Part of a small language model's weights.
Size: 2 heads of 128 (1 for keys and values), MLP 704 SwiGLU.
Architecture: RMSNorm before each block, rotary positions, biases, untied embeddings.
Each number is 500 + 25 x the weight over the matrix's rms, rounded and kept within 0 to 999. Layers, rows and columns count from 0. Numbers have three digits each.

# down: layer 5 MLP down (transposed), 704x256, rms 0.173, rows 332-398, columns 64-127
# gate: layer 5 MLP gate, 704x256, rms 0.185, rows 333-399, columns 64-127
# up: layer 5 MLP up, 704x256, rms 0.186, rows 333-398, columns 64-127
down332:517489497534476502495480512516513500517505526520492532444481537458504504505479536499502502546497525467479479508512456520493493502502517523521480515490532506492504539471499442524538498507503531
gate333:439538511521489466527533493498486507476507488488509507460509484506548513495540508513528496479515514526452505506509501480539464501482465495538499493526494502507530515514486515523466500508479512
up333:447536513454500495459525545501492465505484453521510518534502539529489500483513532496521472514487516517481484484488485526532523540477508539505518508530484498526475499501486500525550475489481534
down333:481520474451495500470498520508494468465484485500529500479469495522459516489503527453502477511528491523496503448479536526508452543443515526523507551479492501490500480541528505495520515501511506
gate334:505498515489474582505512474462481509482475501458453503535476498498506540474462491446499519527495501484503489465478515527459538496521463501536492492519515470564508502494489490478487512501531454
up334:477483513509516463510502482460494517518528526490472469518469495526470515472517490523517509483543526499522526508540536498511487482531518529508499552517487558501482515487565487501494539508515458
down334:524502509501487486494519532504533488489503489504538508511543522441512503525486480524478485494476470449543492499505490514553525514454488509507529496526496512514551494511517456514490488493491543
gate335:467510516465511492506568482499541526458509474509489532449476484502543500498470489484518536519492521516442503481471472479557502461527506503508502521498543477546465497503503521476447520460487540
up335:509511444445493470500558496498436502466530505502473491535523524509483515468524442522513493470518510494506446528531477533464519498508512464491521466495521452549511514498477520492467507517503488
down335:517494514478558455521508487503478478477472526533559449471530501505505510499496501528522501495497523503478496506517447512456505485528539482488520529481494478497533542507508497532499508474520508
gate336:480515505470474525535472449521512474464481451479549473475527505455494521510522477484482508497510456458522469511531497515514508521508499528502545507471499502515545505546454549518470450510502505
up336:529511510456515480539500476505525466468492494508502524470481483538506494511479490497513509506452511540486453517500551517516472476495492488509523524486519539481463539467448518500465492450480515
down336:527503519457597493466534489534530499505484526518523567502484553504499478517476524540541534485517521554484488469511493502488482494539539520479508496515535465521479527465485496515513499468487476
gate337:513493500494526532461537474486510530472519480522443510543515465509505466562498535466522513462522477480493502469488461516556516476500519460491460463495527515510506484500506498503509495516519531
up337:504506481514507505510527497540531481543488549527489477509472496530458483506487466491523496497498495517480481505498488545515466501501479503527506550536471509492538518498467484547501526483488473
down337:518488525504494523479486490459521493496488517541457543535518529526529517479512463499491489466528509518537502469553503485490464514462529488533520512479481524518464426505501489468506524490539535
gate338:471488490495488496489530478450491535525487536464505489521527534534543519478478507491486466472509464543500537498512481474517522492515548481489508487527500481472499487527512535451457526477486486
up338:524537533448514494515498551537584490497534499497469511516479439501456494561464525513501536524458550485469489503506517526473469469501525521508514475508471492508467487502465497483521465534498542
down338:519526509482518500501516527527549509459508527506454528544479467527479533561488549498487512512508494524526538503496540484498475463525480469494467542469478485540487570572537550472495545485493534
gate339:511502484548517543504489535536512486485529485519501496474504449534514483504508533470504513522476506494529491534517513544468520452535502517515497496508479508464492442495522528488494460428510498
up339:515493469547457491511487460546499519527524498474532507492525473534524505535476528517531504490503502528514493527494515483479520500515536489530518468493511452477510460535474495524509501522570478
down339:498456554494523511519493512513472512498509496419520524498489525469462491511503512503499461477466484497493488498454516517484437497568459520546479526496470504479510503483483429522489446434492531
gate340:499545486521480476518472480465506496503473506495505494509507509524512496475539511482506488489510529486476494488456488551504544494519487460513515472535552486503481477478499461493474477487520518
up340:523474506508487477496522520517535496470511500516485544454485470496505560512487490499477497485511481514475496505529532510457494494490494514519507515532490500474495483519494506495522486486487518
down340:479487447511478505493488498545484532505476503520496518485509434491488471506493520466479529485514498522498497467508516494468502508472544554484473492525511465490523529486490513488479499531531519
gate341:519450534481473449485515501437501485471484520506519496495489580502511504529497528451553468507486552503507494479520511449515534504485490511495490529501493508487464493481483492486521485476489511
up341:487497469499456455469506522438508512513481529494518538515480505508492520532501536466474454465481525538535513465513499491520500514502489483478490509502485531481511489505442500502546476502530492
down341:468506554500476466450512506484514497480544499501547519467472529472494458518512517513465506497490501487530530461465493505505488482495510510498506526522508497470457554489497491489536471509491477
gate342:477542516535482494489524533538510518484505498489466523510525507480501524508464520538501495491529484498517520495506560507503465503530523529459527448518488494484542503517519489529505506490459486
up342:502485508483464527495505510492496493489501541500528531561450468473497486503498503484531553523506489491570486466452473504482486497522535512500522540536502498488499485527539508474488494496506520
down342:511509501496529467459532503502487481507550468516493486511496478497481466451477521530535503542516512511476459485513492517501498484527556509466503485514484485502499524558510516466515549508507542
gate343:459468523544510535508491494530459520496501466515484509498538497515450525495483531525509483501507514485491526515530509494495470459507519441478509475511467506531473495534485484486532524505485482
up343:503509493465519511476541505485467527502520512470507512508520484478502499471523532514496474532498491477464474495529500540486480519494529486453446482517510475490513503475540456487451502456523492
down343:490490444514502458484504498465524459553459498490497511490526490516506489492469494491456502533521474509463538501511525487467503531507466517480501496469497475485530449475495536535473513442477518
gate344:510508495515508506505501530485459526448522505512468505515503485516460488496476526462540468507495489558448482504515485488528520512510481488522522505542510509497564495542516521530493509504499490
up344:486527476470484480532465476502500488503479506538520499467460512503496500525512452500474522528497521510559533488456498547479477505505493525508507514487479494535482529463467446489509491442489528
down344:519506466525469495513472495490501505497535506492487502504488483469452485514502497524508469498504500519483486492497493513508513501510486490484495495507510492533493513496504515501501512478474485
gate345:504493494519523478472486475495509516549527460518479453461527511529500490484497479490481515468494528524429511491498506420474455492498489536518535476498465490489505505519482472515508519487473571
up345:505563463507504511507482493502456522528487484492512467492509523511528524491516512461494504489504496497492498505523520470505488502526520490519512461503512508507526481512513468478501473473509545
down345:520491491461498507463510508473496494484473485505497499537502470482503534477494502505521490523507507502525508514545497488509469544503524502510499470531487515525511476457503556491500494516512471
gate346:566509488509445476508506543480545487511529516524481522499521470459500537529477526530515523465489517457459517528519532425523494468497502527513479516497495557506497494533501493507524477477476510
up346:485474463503532478474534462448534471444483466512515472496486500506475471532497517510519513546516517497468477522533536504483476468456540502512519514526476520482492492527490496451506519457477455
down346:464468498468552509493518479504531480524482475521465529482518466445467548459480495520501504547505500552552452462470489561557500518494491502491483493506542497526523508514500534495514528494508505
gate347:522508508506482476526504454503497470465471520468482534489539546505453537466472488465537558495506503532496456491496469513516516459498501506472508478497486529472488481470452513493502503549466468
up347:494557522464486486473488470483500519524495492498505510505482519509539469491521502521521494480528520527517502462549551470526498503522505498496480481520460506483524522524438513486512493528448470
down347:524450498496500483465492435502500519490534473519472477514475557513486503493515474557524461509543544510488517495486534513511517466516519510492492473529509524501568535486499528515551509499441503
gate348:489512500468485523470519530497459511507489491484523498489530493491507497496486506454478489469489488536475473494526470498458486526507536533538464491512511482471493492519492535507454522498479493
up348:492501450489565483515506495466525498508514517441476471511512501499520470503481468528528463485507509483501533498530463546546492480499515494494502528508513500490491493504512492499497467485491464
down348:513446509508482486476537526482501509500515502479473515496518521503492527508451536526515533492495460500528482514463497495478515511546490527585480493470535524500495489525493485484425499486465547
gate349:506483508500474486526490474518533476454483543493477480522514491492540502552521517492532536502473515517502506466541464479488476486508453461482519500503531455513543512466575505533486521540518556
up349:540491487470476515498493521555511520477469521529487454503476525483528498527516504505510542513466466503527529513556464526533516494476476478483502527473559472477522502559553503533462515512543504
down349:524487484493508498493519518473477526527508513488498512520523480476510496494528533508506473467493433459512501503486534491492497566518533506519511499500530496517508501529541501495509501525497471
gate350:499497487470458471473499480521477484516520504511537503476489524470486500472462517540507510485465513508516526482509499515530466482471531458499501498516524505477484496509497497472476528469512501
up350:499512510471493496467508474517508496523478498484547492468549497463456483449442487510486494538464470498507537479489513540485498471467491518483505511474514519452495472529503558471508535494486462
down350:514538517515519515499503503485483532499521442521508480492506545476497472487453467477496511469508466474516513484528454538456511519418514480464538490504546515492475511514495538496482502472469453
gate351:484520494486517514516468508507503480508497489456545475510496466529500453485500506420505495505486507493478470549565511507494483506527514502501495472490484527512478470494451559503465521475446488
up351:496496455478492506532535493465525488489507510514511492466481534538498487527470487485529504506501486476479512502487476523489485535546512471496497520525524527464488510505473506498503513486480554
down351:475528521513497486527503513443492511494483484515488455489471536515499514472514465482463495521463555522481493489515497484506452502510484516518477475507541566479493546464495508511508555495495515
gate352:524523519505495517499502506554496483478513494486525504492465457477522526525520502487525452515504514508536510464521508466506485494524520482508486443512483499513497513498490508513517493478508456
up352:457469523478455496470470515442486490521515463516473471515521513511472488450533562481487506483488504513465462507485520480501441479524566471505525554529497527524517516512491539507486520489509519
down352:489497482540473475512517515467486514513501462515488491488540492511465518509531515507494471475460484558490483519553507478502471514525502552480494558518463498503533497511511540489496507493466539
gate353:509500497449484491502467501524537519504497498523526482480495448493505499499522577473511483488499502522486513485488474496472492487520540521553475485473441484486518466547511478519494481484490497
up353:491538473477488449500497522466509486487497520530511487484467515549504523558502573512513522529483471482503489503502479488519501512559586509499478487501472494540470532525507463441469532503536501
down353:508485507497463514491495491516535505498509501509474475485499499527514498504499526506495511499525523547501518478452513529524479521482524490510520501479505527445502506458530489485511505460475548
gate354:535491515525482488517494508495432488509543477516506470480537487459459486499543516472497491511517514553507501463504535477559494517541500508498478504445501510525551538517514502502471533497495481
up354:534520488533537537477548487490520489474503515462520531511466457521471525528482501519519504485482482526498527489513472504515535478521456530510499489526497501470494497465466514493480511484497493
down354:479482529534493477510510528456538455504501462501537535505484527496513522486522534508486497475500450517517498464552512490465475521509515500472461505482480511483481509507504508526483504551527487
gate355:491499497464443490427500548486508512480479493486453503542498460497475502485510492474540468510475490541493485540500489487510522492494442482521530463477497470540468498462511508513474508488480490
up355:450458516495549470519492449490501492520549536519462511457515500506487494492470497496476501531530492531509491514474533508477536558474541513523456516521484496504550484489456472470553519532499478
down355:527501516486511477525497482503495513476519541559530485526500477491496507479511492530478487502483470459530529484525527541479492463543508528515501483481519475504484456518484479517481492534520499
gate356:492518515481496492486466498528512466529456500488476500516532536497480531495503498480409491548485504486504500478500476494497486504481503512500473476458478467514484427558514458505497505470521480
up356:507540493470530491456424497500488502502487565493499483523520456469455516457497488483550443455492480514452492504451536473500503540509501524525500520475478477525512486482498488489530513546508550
down356:546483505517439538494543469484521566493503494499499519517487515535542508471532487534510488511520525488482443438504525529544456500505562522501505527531476474507512531475526531490493483474485486
gate357:468509514500500441524529523480492491525495464497467495503515495547559493561475522485493501465486504491495516544498489488489479510504508505562502492510514542506470441503529478510489479517508467
up357:479530518484476496500550509507500503481452488456497509470534496513487535516470469465483500495511526510473495546506492522471486499487444517542472493487521524471512473482540407484491459503511507
down357:514502530517547496506481493491515512482483532523468500535462474493523514513486531497516503509485520485516513498472506511513487501483530479470533511510467519502520547493484545498523506503516516
gate358:491464508493529524484497522505468528542506522471517502496512486464505499499464472510498494455499474489507502546523471512513520525493482487493488477531458530538485466456467515517500515484539486
up358:516508527487552461470513491512512522490507481485487505501559497500540456473519475514445499474501451520540488477508459473482475579518478514524512472557520515491486490462527482459507529540476551
down358:500494495482504527485461459474496542495479510521499475494538510503503477546520455491524488463486498504486535516490463497474484478512490485512495473478528492525527491474504501509546504441497510
gate359:496487514527489493524492513512522505500474511453506507522487487504509517507506529509509527528535447489518501531483479517511507449499506521511522479474491509486452506497495528490471470512466535
up359:461503502489530467472526494498495471489559544548477516501521489500520499512482484476495529495535519521449517469504453481476507505498507522512499479501511543476503553538505472516491476550509497
down359:513518479535489494511526498490461492479505502447479532534585495527466477492520530503520529531500519559470472509511464532491544540527472518496491550460515540479526510499532539488504507543506455
gate360:490469543525477494496490530508491460519530529503520491490483495550519551497515532520490441503501506481476488529515504517523521519486516492523492514518527464465511517536494465481501485499494530
up360:501508472489490490486498500503527522521521452524483505492504506484504475461533490513546461473551508514525498475526507485483511508516488521491527512511500492481476537504522505463523496525497513
down360:493498493464508479502520478450489493541538493507488524517474501501460493478482496516527522516504541515485507518519565468528495500553508531491466478508517545502489465529493494475480459478541443
gate361:512513498512524508477539521490487529499548497472488482514491476446480548480500503514553481505425520491528521476486504494520465486521497524482487509526506471534526503531509566509477506480488496
up361:492500501471512544526469495525502487517530507514511493508500500535516491525505529466445465504474555505498504499475491458491495495457459530588502528515530517513467498496474450474505517485508482
down361:473472521506477505493516503524476546498491503522498484536496486556505501519487497484494524545515478479504518529484537506533568486529513499514494514496488537495502482481430484502523471495518489
gate362:490516516510444499485532511489527526458534513478514523492499499462500517442528549512524538526521539499504436470511508515521514511520555517440514481502473512509510523515502501492492504486491496
up362:532487518528477490515533470517475515485478489516482495488527500474552527486514506467502510499439514452517498486502533492510499508430505453519494493524485475487499490461484491482497516510478527
down362:480464494509526510497513474521492495485478514518455503521508444518539508525502453503492462524471466475468517526477582512513479509496483522532521489516493515479489512556511466513505475524515502
gate363:487510464489526455473508495518527503496491516501498461517501494472513549541500515488511503489438507479506471478527448470493531482493509476498526505527522494488498493515537502555535482463498464
up363:521484475485503506489503473512508520506467493499490513541490475476508497537494498498496500528493489494503473517504492493500486494464473490491508495490527465483504502452476487494532517507458499
down363:527500525518511491493449522500490494526459520504520518498503525525485520460494517494491506478522558506494502495476547495505492473493481487531507484496527556513524538482499528508501510504490502
gate364:497523527472462515497534516501489492514486533494496512523535522471495543533476508488505487526494473501494471498509495464479463510475485580472463512496482487514497491470481505520500508477546507
up364:503521524473463508484507526491520535505503495496446478533506573465514445507511550521520471502465475477515531528509506525471478492506505504541492497466540503458518471498504511510483551500459497
down364:467505473460449497499469498475513472534510496540527481494533524514523504509471462521504470500497456514496538483496504497488519495495497493530502452513468465484514499494519472541500571488466508
gate365:504488513479458466498464491530513497482497479490494486500522484496467533516471485475492504500463524510507504486541501472525557479542453532531482515494497425458506533488493485526516515502544491
up365:511553497484519517558526474525524504539519493485503499502531536493509534532478534527487506513516554468516502472526514524507512519492548466514479535505441429481516516495458514485502500463494503
down365:494443513511515470505514494561522537501481496511511489541551518492514524516531492474461498519512484470514508497506474488514486497554481553503453482479512500485537481499521535466467499524515539
gate366:490504512528521514502467483543491469466504446512492485499489514480490516459522477504511459522496461509499484500490491492484486508507502540478535510488503527490503518517522473484508502484486502
up366:506451503505507529483507505518465461491547498501506482506467498491456485499459506519492549534512492505490486489501486470484485490518517500497456510524501494466539509471535460473489452466530477
down366:491502535508501470561509497514436509495485510478544484528473482470498513516444492526507509526482516489438476486539520525461512513524507494501512500488481523529551480518475501470475505464526474
gate367:545526472509478478462504524495479461448494495476505521491474463479507550508529528498509479527519493479475537475505453527472537503492505501493498461521469499472502534525528536500508490517495571
up367:480514502484534502459461514506508487505509506530496489480513489504469528534506514501522463497487517524511541468487493517475518535499509477479586454498514493471466517458522517541508496501524550
down367:490506495486506508466513531481490492564509508515503524552473498500493477535554493512519474502462511476460482520491475518500493551517494478461540489509475510513500535492528488491516497498521488
gate368:512506476494473507518479492507498558499557478446525466498466503505508489502474506545536490462479527520439477458527516467488506471511507473484528504529495524532524575504516502517516453500495519
up368:490476508481517510475563457495491497492493464536532521519514513515468491493457521469460493518467540499524484491469488500473506514481528472500473532508495496495517448492517472487442513509499498
down368:488477502495509496451523524547499481459490493505538532521518502502486474472467487499498478531500504501526525477504531508497495508516482525545512486508498498545484499496478492514480531498500442
gate369:521484514521482506514497498507460498523511548512484521470484475516482486517507467494503513493516499480522467443514478485509510460466497492514498496515476510534506491489460498487478533542497488
up369:488537545532488482479535469530482493493484495496515526492468526510484499536493517456523516481523480493482437481491521479531514468510487463515507542505495483487500497483525505501499496506500451
down369:519510520477486512496537520497488506529548511499546524511484504524484514441475517485484493559488512514476506476492499545483547511521523528465494517544481466526519455490519474572483448517533494
gate370:525463464505508511535496500480491532502498504520476485510507538494545511513500505456480469451497509532505491476497470493523492424495533507504515496483540484453476482525522479485470487486526512
up370:537508484479457484464464498551521481505468498525493508505497522522516514540458529484499494481471480522480494487495477516492463483475476497492504496457547485462482477491482499501448517454509489
down370:468499517467514489505499498494526476524531514495496495507469473507489502498513530478534486493524469493465514474449504518477502489510489490512489501525498484495465487521511481541494517497476538
gate371:509519504478475547549506492499536508474521529471515531477513521493482519533501509531509520520497499481514523484518494497493523464475498503504500469522553506516488490503508480483438458516491505
up371:498428461510502495527528504447481482525468475474478479513468490484527506526502529459501472463529510509467531509487497490483527516501530511535510519475515506474533510512487524511537512480506495
down371:516474474497482471478529465486517539468502523512499504511491523494539482548497534518506502560497490525491470488494525525518519520542503488471509478510509526465510435465560502525486482497497500
gate372:497489481514456492503537475565553508492498508509495526553473515485496500544477485502488506511466490513475490553519524488507495415470510502480550501480499549505466503491465511446498488512490521
up372:516507510537500510461553475511513518497513482471530463480527555521473476457501518537471503511428512472470530466475467472530488536529503492487494490498549515464537547537504560504551530493488506
down372:531505475484476512515533478512497496559523493459526551531493487533511483510483500531493502482468538502534545473498449504479510506474496519479550527538493502505483483493494514509551523487497478
gate373:475478481511506489503467529481507493521546486495507492469510497479527500473535526493476507460511507511497533517465477548502518456485481478523490498528512473505483494521546519479535488493557467
up373:482515532512494526529495477520473493500442519503526512538473510525529499514495515476471492462520488481475503517498539461518482475492478528491539501452522530491485510508521483549507469543503522
down373:499522460511530501487534490505547423489507477503554529520466516499470541542497511527525501525484499518517470482473526510518492510493530503478506441519488518487506536494528497522507517512508492
gate374:498542466507546523489552490479527526464470495471417543464489491525498542460503493487487543499539472520484488482498492466523477457494490517501509518472538485508518494489514490452487489513523440
up374:492530573500523464464466522467517514535557482526513491527522514498542461519473526481471490512485529501452505480504494531518516530550538514466490497469552479475484519538523537492548552527514516
down374:524503542517461478437486459522466480475494507475502506524497456520473454455458533493541528465522558463545497489496491506476513479483499536509504555443475480463515535503485530491512479488491497
gate375:501529471510511511472493515550489545492492490499481491491500525495473497480508558520503484517478514526495513495484492478471481469536460493480498520468498477468516459544490514487480507506514519
up375:460466522507522511477516503481471544501475506496488515489461461491490471506502496516504476461525505450458501532502540504487513502505473483499538520483515537526515499468492496556464542544557466
down375:479503444490514506530498507481495474483478498524532516481490548536505449490469516484538510535508503432518504511554472538523511494531482514505517519507510512471480540482545502494495485525487471
gate376:557492486494476545473477479494542498450471470474538507511499470465512500517545483475499509506520448485493496531500474516493517473492512509503533530544506480525521461459523503484505487470466506
up376:486487516474430513540540486471526543531470485474491522527497522496462540472543481521517481537537471491495487530477527501495479522530507507508508515477507537520521462489486473479514545518509465
down376:509525529478486530475491503536527492508482466466490530526536459532523497474549487509474498518501510511484491490508529521500468530508484504489497472514541484513481494503503493483504567486511486
gate377:497486476519468508511534540501511526489526475546530537467521506512475517533546528522522506461484524533496484520487531529487495464505526505496505468483530512483494570529483537525502455495523510
up377:438459521464473531468528492483558461479487473501522496518520502498442508544483493499509500504481521487512522526486500491478485479488524493505503472478523502542504472520473524502480484501514525
down377:543432468454523465477516530508513506503481491502516513502518534459485528546476492515503500461537530533516489538478500485563502495532494492488512465524490482445501520521470486507533451537500519
gate378:484484520491529514533472558503475538487485473486484520455520484511532495512515500505473529475520522475524510491503471516519488529497536461479516521494513518496520454504495524487499502500501482
up378:455450470504504478468471467493537480479505507509504509503497536489490513508486491478500516509457510480493484466518497456495533510503497534509514476490493511481542464513519509466506529543502493
down378:497514470504467544494428527535505533496490521549483476500490503501536484464474513505515515494510524479518463537482488495467506472504486502495506500464517517503525541510495521483489459487532496
gate379:528464511508494490458516491449507495529496507485508521479530490543533519468482481527490492490521494497509489520465527486513515515480513516469452568463536499491477509484495527450507478539472504
up379:490501486493526496483533496496457537507513487483517517515532482518533565479527525488525491465543528528487504491465523494502497520488518492502528458535495472507507510505508503506521497531539515
down379:530551546479509535501467478488525489449511493480488510517503478532505482543529473487520514500460463523494535493481505494491466443508511482503525479509504501526485440578480503500477502504485557
gate380:517492524537522446510486464540500485525500478484553503490502531509484466494537452502515480527516487490504492509497514520507458488505522501532467480516516469506471504516463504487509446530534507
up380:483502478526519506501515494497471473461452490491491502537492536443503484485530515532498481506480510533533463503537464504513500473533508451493497559499488493481514483515482547449475502538494482
down380:553483506486472473519534483517495474484547490494529489527494499468519496498547494481454515504539489521534515481502484495472475503501510497484527529486509502459531569518479520512459529513484495
gate381:507439509467498503492512502520502488496560506462493513508512505475499523485546515528505448532484480491484488492504522496464498535468512502503522490526546504460484540464465512442469499506471499
up381:529475494470489530504516553494509491475508476526460479468534513532501498491497499533491506514502540513522463473526521512483521498504508510546490512464487450502477486497541493531507515475562469
down381:537447519497464483482493547471515530533565486519469511501545464493514443523501526513498495565499479497497467532498477476516534479494499483535478479490521509505510462493533512509521480490540448
gate382:521480519475537534515548467503538529495465498483502458487546527479480464507548541535486501492479536503489527505496498507478494522478492513474543494524474478506530473470530513495455554506467495
up382:490501508462512542505527492526551527490481495492462495456541528475506490507519503510546475470459502483498503517510495507502523533515515520489484493557530509494520546508518492495443528506476534
down382:532481512517471458516483530482504499531524534529526496496523513541501502503456494528512527502524512539493498509510509524448502416480504456474523510502472486529464538530535538497559520509475533
gate383:507548488471507492496495475524526558443544527505503490558498492480488499486462475487515509505459475486498532469509521507477536486473509509542468503456523484471534565513524528515525505506514525
up383:500510512478496464539520473543460494529494477467480468518528503444462503497511531461500496513519497482478463509494488525472515493479527479481530501454500491511497501524519464513472494464526536
down383:508464498500473529453523514553494506517484474482548522490515564538522504563501497476510539564512504512481504514543517507507502535516471494503453513496516516499537478534459478429504479478481494
gate384:507453476506527413486483536522543515545514503484517533544481490460496497500477490508538470461524510516470480463501528505512496550504536500502495492493502511492506504539510471461500524461524485
up384:451559471479524501505493484487495485452526503468486512500520507499512543469517506507481478459513526489479542537519495517489517490539482503498469471489529457452550523489441486485521494475497521
down384:458475490492534538495454477490484515465486548514511482489482492483492480521511446483512514505511495529446467513498478529480450461522539496519493502499484519498471457533448493502511538481484495
gate385:512510509509457543488464466515447506529480512546514518521543490523497512518535452513549479497540482493500498524512549493524514502508508488483487493530501507503473517496490506506470511535509506
up385:472498508510466533519462507562456489511460472495496513492564506513466526512491484494534508472480495507504502474506537534494506537526484490432519508469473488540433494550528547499466486510493522
down385:539472482489504513524461504541490529549490463500513514499546516527490511502512465511558479497482505521484544535531514487521497537462510486521508497492536571521477477532466503537516542525482481
gate386:516485477517481494456481508501510463511467489470497530525511525509490452477503457504440457485504517516493515524539505521509503466561511473484491489514495448514489479485513516474501492507524514
up386:509526505483517484522528530539530540508532524511517489477496482456536499509508555525519497521476519500536488470515509498510487520454504488547479503529467503462505521451513462509515455502497505
down386:485481536467513528542531461501510501534469486484469429496515505504500477521490477471514503493461461536506484496497533465516492522473509544466492505480506523493529502548515497498514501484529523
gate387:513509517512433480523519500438543462495464502523493476531510481474513550541488502510493492533517479500523461478454471508513540493513483495524532485530482476477533542519530534481502513444455491
up387:483485529504490475488484512521527503482515488515473537492497452518542495478523476520494474508507447495526526456484507496542490489455466511526474500511515481510518481533490497485444492492509505
down387:513497494496514492488480543501506482518479511478542526491482517527519477491495499475479463510465517523518519514488531491508458453481509523485457477549496511503545453520488559511495513520521494
gate388:501452489520512478482476510476549497501524519476544467530514521449479554527451484472519506527560483495480488485520500509519519471456551455493467529505504481512473498557494523495472514489460457
up388:477482486479528498536489469493525517502503527518519481487510475517486512540504483508516510486574475506499492506485556506451495486514554488471496528484491490545466464494482502489500515496546530
down388:508505504543483502514486500531509476503492470545532471469475475479540464525519501483511515481511466463511498477562498511488518551512483470509549538534492488502454517516475511508512526519493506
gate389:494503511474472491489493490484510467465491512514440538499507514477507494470503493468482463480463479526489518503501485472524477494460488498511507530472481539514534504490500516491492430509494479
up389:501462492492483516537516487510501516510477494505446479462507523505500488493513529434516459516489512526475465531492475487523461489514469479518497520507482499503507522468522516539494452486484509
down389:507475532501465473499494481498493510502488480529500490525473517498494462485446460508459453500528515486475519502532489510485519481477511463452495466512506479529476468488506526499480556457449518
gate390:514496531524490493490530524529515494493504493497495480488492530482516492489516446518483514529529553466465513504477536488509458496473493506501469462457501528508479532478505522528492488515494489
up390:472478524483457507505503505460506503501497470497498515505565488511459532469486439524464515487481518500466532528461548514513486522537502503480485449520540553512486487538520470476518491536516540
down390:524451488532521540508541516492509486509514494477481545514534504505519549485493514472500467494481458464514487421442509527530474489458442534509479495496484485475479481481497479540506510496509485
gate391:477473508526551489480558488483524472538516480502510439490516439490524493462477492483524514544471570519477501499518459476510497530519458469484504436483480433512525506495510527524440521465524524
up391:490474450466510475504496517454521463534473503451492487501486485491515481476459493456516477478518460546475497496537524510509488532515484550490533490473481481512532533508556493505531529511527501
down391:505478511503488558487472526524491484483471527476498462467516511459474532463533481469523535470539503511475502504531500499478543492494479525457508462481465525476506486481485501512465461482517488
gate392:527497505505506501490475493498508494490544550510493498556519462512449520470465465529497461468489476497495491540503479510487483507471482473487479498538517458535511463516499482516501482530537525
up392:504460531473510512450496520541476520490539459477461504511488496480508550511551521515447524536496560518541511550519454486531506483517505454491519488514486551523503492486500469503484512485547471
down392:513482483516519469484491536463472520474549500505541492473479524513517495542473489543458489499471529460451459515498489518568527476523501517456492501520485506534465504498498517495474481464491444
gate393:489523495539500475498491506485477564538478491486496497469522484529485533518535523527493560497520506544521467517497516461510476477484546492473467482481494498478515490524524503505493543498537530
up393:493495522477506488497491520459523453491547536483510508476486505510553514511511514464498503465532492468514503492468463509491506503473499510496507507478499475524496509493527500486487530508500476
down393:493477486544514465482477509517464550533517516524507482451486501488494474548501541500490510501483483489487474494499511467496535490492514493511505505498513506467490487540462529477479510494493505
gate394:496479510512516509489489485493488525527513517506534476524500478489497500565519529482522500508500511460478533539525465517490520501469493449503468431515502484485494499524519502510534499485504507
up394:497481496514495478497503525475485499504515506484511499487503479519481498522495526486467520490481498469487514530518485505498523558490504495521515490513535489479464496474508490507529522481500512
down394:491520496461501499508533475494467501503516455532511478488532509543530489453509494479476523490464508504494487461503505506515531517476531509509504498455489513489497491505474535518519510541525539
gate395:514492509486468514527563509504522488512484489504572489476511521485511513539490511529505436473512502515497489476511511483497503528472484499504522499475419559508487506529506514512501449461498467
up395:494541529497535495467515505465488533499509506487450513526529517500502524490497492473460538524484494540517458465454493498506485513516501521492470521510568480508525508480517477492466533518548535
down395:493453501545473485540513520510492518436480545491494507464491527500467496529470527478506454554474522539481504511537495540471478499521527505500490508542481519490508469501492523484533531480477496
gate396:459473536521454541489479464474470464501543486512577512476538501504498509494507511557486490552527520513460492505492545516517499509468465514517491499522503489484518507532510510429492501465561525
up396:483485507510483494517484484464461510521531470495511502492484530503496523470467485514528454492470490557478526500496518504521502497451467483485448470481525481492494558506483475498510487470494495
down396:468507523507472523511457509512502480462495478495561483496545496522492493494499504555486536500482534515503521489491538494503500530501508490503497505519527479506489458432530543520478480453518494
gate397:523485500523494487496490511484506527505550539539460487494486455500470476464479511525457495495487529479502506505479520537500484514506503508501486524477509527514487495568523471536509499518496492
up397:464500485507483495518564507473507517506467553496554459467496521525525511525543549554466513497481507498489485499466500518506533498532540533529499492481519530478477501498529483537520485497508545
down397:480545516483494508430502480535487521443482518474477497492517487536480475486491473455519516457500537536516540502515477499492517568473528520517498480505531494532490539479492525494477518460500482
gate398:485445492510494491525483542485453514492499485504505479495515470505463486484508482479483491493498538478514481476495482468527521490484497493497512507537535516489456481522504497533534492485546516
up398:492485483516497472514499543523454520464478505566499541522519471506482461494497499508498550467511530485528540464502517522504518546470472523505489527480511508499493489484488462473515478522521511
down398:500495512483492508491471467522582473509532461474508517473476523518503503488517489472543528492495512514488535539473518548504469463517496508483521498492510513486552504521496490519476487466470506
gate399:526480487552482536479493509513497529517497497479485547499481500483486547513497508502499489497469486503505520502500512496518536517522502524502503485476507514509504495501487507468509510511456462